From a checkpoint of a small transformer trained on Wikipedia: width 160.
Each number is 128 + 32 x the weight over its row's rms, rounded and kept within 0 to 255. Layers, rows and columns count from 0. Numbers have three digits each. The size before them is the row's rms in percent of the matrix's.

# k: layer 5 attention key, 128x160, rms 0.0647, rows 42-63, columns 0-79
# q: layer 5 attention query, 128x160, rms 0.0608, rows 43-63, columns 0-79
# v: layer 5 attention value, 128x160, rms 0.066, rows 0-16, columns 0-79
# o: layer 5 attention output (transposed), 128x160, rms 0.0624, rows 0-15, columns 0-79
k42 104:106155122091087162125115166067111104129121176206091158202131109123135176159150093090192127102109133211134121191130123129103131130120112128127155130182136093103143079128186101128105080104143154126111073131080154080119153170091093161156202066
q43 105:138115092118148156099091095150098152160090094151151114121113114115125118096078137144131142087140176079100140141165133131147156120094174115135149149105161094133103119141111125081127118114131128166161065142129078152109084166106146089116141154
k43 101:151147135097121164190140093127090150142102109099089113085127118135137128080157114123145202109133156166159209081091091162057174139166127176110162214170119101119100174055107142144147145100139090120091133187103154108124130103144159166094134181
q44 103:149157150181159125111125134161163108088111176162092108183079221127133149097086118140200099174121087077161166154154114205107115150161108141090149114075128114121145108113116149202101113157110124109165097125110161166136145160137132094085087197
k44 099:086089149116105093160144113106085141117161063115160136086140126106140147128147158102121113075087120118160170126122171105138132094097134099135114142059112163174131153102114111113171124148178078130145104145131074100095128120156138189129162126
q45 107:141134139162096137142138175146149135095186134184085123171154118165129142103123104107141094167116099161186150158103164124100099114164160116131175113169102092099075138171160069106094154100138108114182094109142201089096114151151087141167091103
k45 099:096086149125179095149129146144109177106134114149114108130091128105108144120119178092113113143134138132131100087096116158158100157057082104116134232154127192173163088122189087105216091124148111145128137167153129123080135118149117100123111091
q46 103:176098099141077118175166143136159183140125166112174094060099094096112151111119077131111140066145078118185079142119110089160128162116097141082099111150117093108129077131130171144150123135150148077139110158181103124049137135140116101156142106
k46 100:055192060103118151155100075149129122096134129207119115061125112080126175136118166140139164120125130144125151154212138117114122141154080175128091159144189188148133142152130060106125112178080157125097098138091156118169151158101132106131086146
q47 102:146161140125116117086104115154111118130097146149083129136092121162076151133175157119024117095124144134127134162100146154088118148164086134154136151133128202124132088140126132171134151153096176159118115108090090099184179095163145118157111142
k47 097:107080107111138114117111187129125103146209083078176141141093138165154091108152073122188091110121108075091116100159142129134140126120148083105095131125140080124155153186207164157111131148040140116091131081102161172091102141090138138122098117
q48 101:103086148148167113086133080136131116160084081133142160164133108120073092111127150153189128132161098109107074143126162178108180112146108151158107135152091118115119137106171166186152111121123202074076084115076139119083076094107091048147107128
k48 099:122089079122138113129138090076092150082174192127143122122117174196148026169149124110150158120200141088110061122056104095153145136111094135098164086126152110099154193096137148093141162171163111128085092096130142122114162127121088135094129125
q49 102:131152094170114143151143196130181169196150126134095161092122120096173178117108146187134169136123068125163106091119157093146140146109118115140136065105109069141139207122145177144120112146142151156025138078123113119119151169119149089173103166
k49 092:122130145084106108122145115148141096158140120136144138056157144123081116133114061109114108183141118159107149130153111084177170156096094127181118113120123191113114052093115114128149125162101175135138108092135180123162124067091191119138130150
q50 111:093125144158131124112184040147158166134129102109130120093089188098122134092109127102103143163145105162101188148151082204123187165125159137133159118074134117123137127165117112161171176115110110109141094117133157172143156142088141189135085071
k50 104:125106128080113132150108082094116100143083105214090164156141116099118131119205102101163102174125137114085112111113179060130087102131132112166194122151112132117141126077129110159141082110110111146138094139105130106132140117139098161116188099
q51 110:112118113103151111130091108076129096131099139113077151149151135088159117133120111170154095147069118088109148137141127118071155167146131066121080036163125127115122087136149148091127074133122080135078075138112095123151139130173086156186133063
k51 106:120140087126093137160078155153089118113092073138110096091161199150155137182134134123054114118071107146163146102109111063170106098127092159076123184219100069132154117104174125064062164164088109133155146127089130115097118099131112123051124118
q52 102:114129080123074145200111120161154126149142076123190127116169166104158153185144119145159146157138121074085138151122156119113126139114115134116123147133196117162143122118103150163128126102168119118162185135105108167166160156065098158182154138
k52 100:106103139145121118179147120118183145135171120144089125167153125125163100122088168138087153092113142136118143114179055157083128100181101158160161075139130078123128160118141101145087136103105171146100096121146091121159130133134174130062125094
q53 110:146102117074130108159170122136095156099123108085105134099159114132121061172054147126082125054151114098121156100122154177154057149144102185116124170131126108120166116096091145189156130116094115158079085150103237106155101083132113152120120140
k53 111:082102102107130152137125124108172123109129130145102107076110208185157139110175167170104149134090189126128087157163129131109160150101147143157154141056117103133091130137097077108096149112149164105090120130125122158093098164124123208172091202
q54 108:158175078118130166122123212097125158113139116150136115103102129133160220188090086176142124063158127173120097094155047176121132160099161144116112101149122114130139150101128137143168165120150176139126095138093134136121102072142205114130133152
k54 114:168131133160128129138145112136150060144163101126150121088135186125031131107184150108098153137141148063095124113113166112135166175123120109121195118072114100117149144158143160128110114151125150106095154154143073089094060162175095160105137211
q55 108:105127179135069143120137097136151154150143178148107116150167103099135121103146066166146133087172179120117203087180127199086090159195128130140136129157146088139149119129102125156122185175086138154071113130111143072146120195134162167109065200
k55 108:088049123138164114154125111141167092115184104071156141082076097167068160145112092142127101073104110117132098161062130064062133089134149129157150126194128108121091094114151148134150135164123120174121114145104174124077130121154124105084130094
q56 113:127100115145115108108125133167132113122134157110109144107156109163170088110150148145117147126085153138146034120100149098147120129142157113142092144167141110108047139142181131219172139113161140142121096125113140208142135136140115147124065137
k56 111:103136177105085147109171146073084214111129178139137131157104164123123121151120117072127157110158130129115123132135110129144105104151083135139146122096078157095095058104150185108074133155119096083123099073106147177057076137185111094131150122
q57 112:163115096159111158155076198185098128100141136142178101108117073122158123176102220129152169111183103088096129177128111162100094119089155141138087082122119156154079137078142141112160120145100153104085134162072176129166137108130079162120161135
k57 110:156104134140071106099160080143151119086170127116088148143169182141143144102180049146109123156137128158103126131129127184127149080136133173091127120122134097079140178120135123165101159095064144124086123148141093157051104146200153099106179174
q58 099:143146185089100123072149135099137119103146163168047154123144079104123114133143174140085135104158146121120120116106047139187132104161091127104107155158152111131153147151091049120097053099130112145161151097116118122114090186092182103189081126
k58 097:142099170159166153167100137086129087182100082096206176129166122131118100136120134142109095151113172122131122205156131180137177087117099119125193104136149084147119123117121100108027085110137127153154167100148142118123106143160113161133131127
q59 115:109172179134082150127081146123153117079170134093119153061118140150075201093130105095173138145142069149172153080171130170190103137016144102129079136175093158161164120137142169132117136147166119117173127123107131143125153189081125131095077133
k59 107:125182150137098133134137126144108105118120058121127138149107206103158142157097175075095117104171114182150130117162161132175121081133111141161076043116163122091102136136110098108154090124128143119165159154118131134150146158119111124120090129
q60 104:143147065122046102132140144138110122128119142158125143183154128130108143116104127153111138094087081124105062154091108060126220141139099131112106103181166096113150124124066186139099142121100120142061065159099145097169142119116163100099108135
k60 098:149095106171147116131083123129121115141180145158116101100104101074170122162171036103132141109152145170151129125103137138128105186111087175079130101122093137110151147063112141129077067120131111085159069113140132181121142137119094149145137054
q61 111:083137107115171155127144174112102137142129137096149164082099076192174138137141111094155117121149130074096129195125146111121111094133145144116121125209137126046135149081121127112159148126169103111107118085138077103189129091127087090106143103
k61 110:098111113153106150136098091125175154082101155096165121145153179084119094145116086127069128094128139098095085099156116175151085138124095190088141168066163112189107155144163086132110194155150177071155111091094064170063119097116127126112125112
q62 114:172127082161069169146078111114164151144128161137109150122113139169138119110147135186129123159130132116069080147117110091156114111112175108135114123164141066131158092181169138154127111109133146157169117149132132178128125093172158044090138103
k62 102:060097105090120163089189097161069107144177160128123137174140099136108176140148112090133101036156146153107149123089157142158142135161149099095125120143160170140138071094135109151086108089085080042166131107133104089178156187158144147142159169
q63 107:113089155052101154124095185137102154079131109139128178107095122152107080119145104185129131112105105120159149128132076140133133132115115130142070123093120062165095139128105155102068150135149109096184143118176163121134153149103183179146065122
k63 104:096196174208137167201108092195079111153112130086120081110108110130121122152178157119125086140141163177159080128129124137123145158117164175129191095136168151121121135214099083153145101099145113121122162150050077134170142171144159109119174112
v0 111:150135113113097090145137113113183120154098096089118047140068087131144119093172130107170141194078109120126109165167108119103111065187127149111150144189191086147093143137145127104096099155115085137132179167138118165102114133130155074123059150
o0 105:135108075099100090082120130147109088173110138171042078090162086044072143165170136142118129093113132146156119107106139169151130109173150153132159115065178113129182109131148166137109111137183191137171094086143132150137184142154120157098123134
v1 101:131173201101096178142178094154093151142117125159103157110141124195138167126140058128127150116174111142203176206122072168075103082116133183097189143124137144112126079156126101150182087138126120154158140106146107118103118107141087159110119111
o1 092:119210142109140131082116099154118178163104152053108179159118136151161122178097127122074096018113101110062149124104135109110144132164151101149106129179199138107058116143106071145145091139142139146154146119099115067167159075138131183146156164
v2 099:130116142174122150117116174110130133123173184170156136163149191102150155166136128129120069188146099125080163108127145143169175114184164103127091112082103153141143146118121140115182091144112171060110137147105148177116075193079156110148139116
o2 090:114144085137179201153148073122082111152129126091145074111162120145156146163136120096160171064141145131081168132130040107109148140091136121109103145148142071169169140118160164060121115154156135091085117150133085123127114155107196107187110105
v3 092:164120136160182100158097143168086142124083123187138130130099165146127129111114166088122137130144146188125085169075162099129084116181145124122156123061093062074098084114158102144152062171102175071173102136139172187074118114190131139117133060
o3 088:145163095144124150182111073145052096179104123096133086122107130139107094143146142123115191128132190150094154121075130106168099184091173187135151135105129187107147115110159158151120106179115160123146130091084128119072126068138126116154120173
v4 104:144140101152120100146117131142112160147113101140113081156130132085077117114214103151120119167086138137095080133127167178116108090178201176112109091144201109145166150145126107131108113094083158155156131090141115148107114111080165174121147058
o4 098:132125108102106157093124088152077081160177164173097124164182122114139142148175100096090120195170122155070104043087107126166102105118117110088095156153091199125118069128145142102120088177122086110113127133130165137102138159154080145060145115
v5 098:165148143132084128168150152143127148095164165134129096169133155162151105099208148148112102101121160123138134120132146182197134120097138095214082100143133127176143197143097084171133138124107138104105090103125114102179151169075138184110111134
o5 091:107144107048133171060125136129153119132115172116164142107127165137182137089128130092083167126134088108073101092117056145118148155165189098162070067089115109099161132096125156064145132143120179081046153159134117090121078060129193191114131138
v6 104:196149156062109124042142128124158144126104118173153088215142143084149131054091146116119110154130129153060071155072109115190128063108131125140081165156158117096139159096163114099140113152130137096130145109122133153186146177138148113135131082
o6 103:099147124104119107099098095175114102154083134126123115082155132150114151125150152083138165140074062132156109081165052115178120148112165150121117159126143141079188160145124143089086110193147137154125096106091136040130125162154185141129121151
v7 101:066117123160151155099106115138089114091181101146111102146138186078116141155185104155149148127095194083092161099069092095078082071111124111110116093135166138172129173077137125104166097143133094102127119159122176118110124140177146143177122069
o7 092:102163146129161128115167079148101095155148044119166098090114167143155076163122140108114135170122082147183174114179124083082087149101155143134141128131160151156078122127168099127194145173199073115152118116113144085160125139110116165143110093
v8 103:163114158169114141138138125146118114137149083052162124105084138134138189131118090098189113092169150136095066128143134054093148108129128127149054168099164142074159115079137150158127149166068142156133148168116134160142145151063122120132101093
o8 098:093091137147103170110121131139082108172121132107107091086116127111198170168141146124168125114149095145078141156094183181085102097110138147147191141077115109196073110142169074113061088115143136165101094135148139127133101123161109137096138148
v9 087:110126161096118133113120121120129094119206169123078111118146127121142087170127123087107096136149084140153165171185154097047093147135054086092156087116177184141157165095123156103126108178117123137117145150117212170119147095109144212084129109
o9 082:081131183146149096118082153148099130107117079094127137139082181160110131135103156149159136075166145133132157136084135117047128186170167140121107079103130079159062135127088127164149154075095135073104168111127064166138107136135143131171209145
v10 095:134172134180139140195134190152134132074114142127033137156128168114138127118101091088114034152126097078155154167149101099069160110176156113093133120121147127125124088137108168143179171161164137099133126125124141144106088125138085087169193143
o10 091:132144098083165158187188081152171138151112079096138133093178168149094052141157126160140148118144236118027142148092164158078165167120121179131167172123134142157084158115119101164089058097154155114082136161122129116121101098120135088146147174
v11 091:143111130114051139075197072119157170231072136137165099119073094111126143119120130153093112101174165138125127151117102120136142060093141120112117186109123117101162131124114094127152107132060104184123145167129096156099146097125162212131146088
o11 084:192164149176110127096124094121051112150109192051101186118118095098200160161102090142164136155149069127117147101144090123124103129070130107125090134079169176124117065149087135101117169129138180157165158101151133155135163129132150102058151126
v12 098:168150109107111133129178116128162078107141123142134166184114121103172119146096103100152112122132033092170109107131094132086142156179154177122116126127158104128120192110127088084166144134102155111152166103102161131124106145112172146115076165
o12 086:147112128106150129098131120164102156100125140160117141157120119134170101100089139029106082047132104145101124148151128119088230125097126166101187143091141103160166187108123109133167161149146232163073094108095147069168116103167079072126096178
v13 112:150121126077131131089172135122092114096086184105140123130148114103163115134092158074153117117079108085084159172129150137154154113145131131106112158159130078145136066175176119127100102076177138153073117114110151078155140153163126101121102129
o13 103:169121094112104115124190147153128116080174137195071161107122104139083104114089183142155176125085142147105069102162107173099132157117142180167064166130072149134182088080118137114136172097151175170130164172066189110121088111116129133107108195
v14 095:088121112121131109178034103093099104134132133076142152132125112127165175134125110137097134121103151178134096124175175136080114149155105177126154127098095098170157105101106089109134158072166145112144132144162218078166130065141136101099137097
o14 089:135099142084100119112122159092086112123099128074119151213170093138125110148121171111150137132102152176151123174125204080130080082168024132105096109206119115115085113166083193122096130112120055119128136138137086141146078126116105098156145110
v15 094:108179061121166190146143135150137125143148114146111180130145110148121124094084157146110076149204120095180133158138122112166160139113047136152121068164166134110125114096175095140114133107128126134162190075130129124126118085126131108163122132
o15 087:125129163061122092088111111086181127091116099055155141172107114210047049172089146152124091153132136117063175081126127110129130134097117119127152136168097121110098181150138101116141115107129120130147126078165151186117131108135087075101179133
v16 093:156170194114127126100078115119057090138148118061113103104141101131155151170097032140165189137143102179078134104102155083177137139150149111132146141148092151185126154184092145135096140134164158107127125118108151152118129145146126145125133087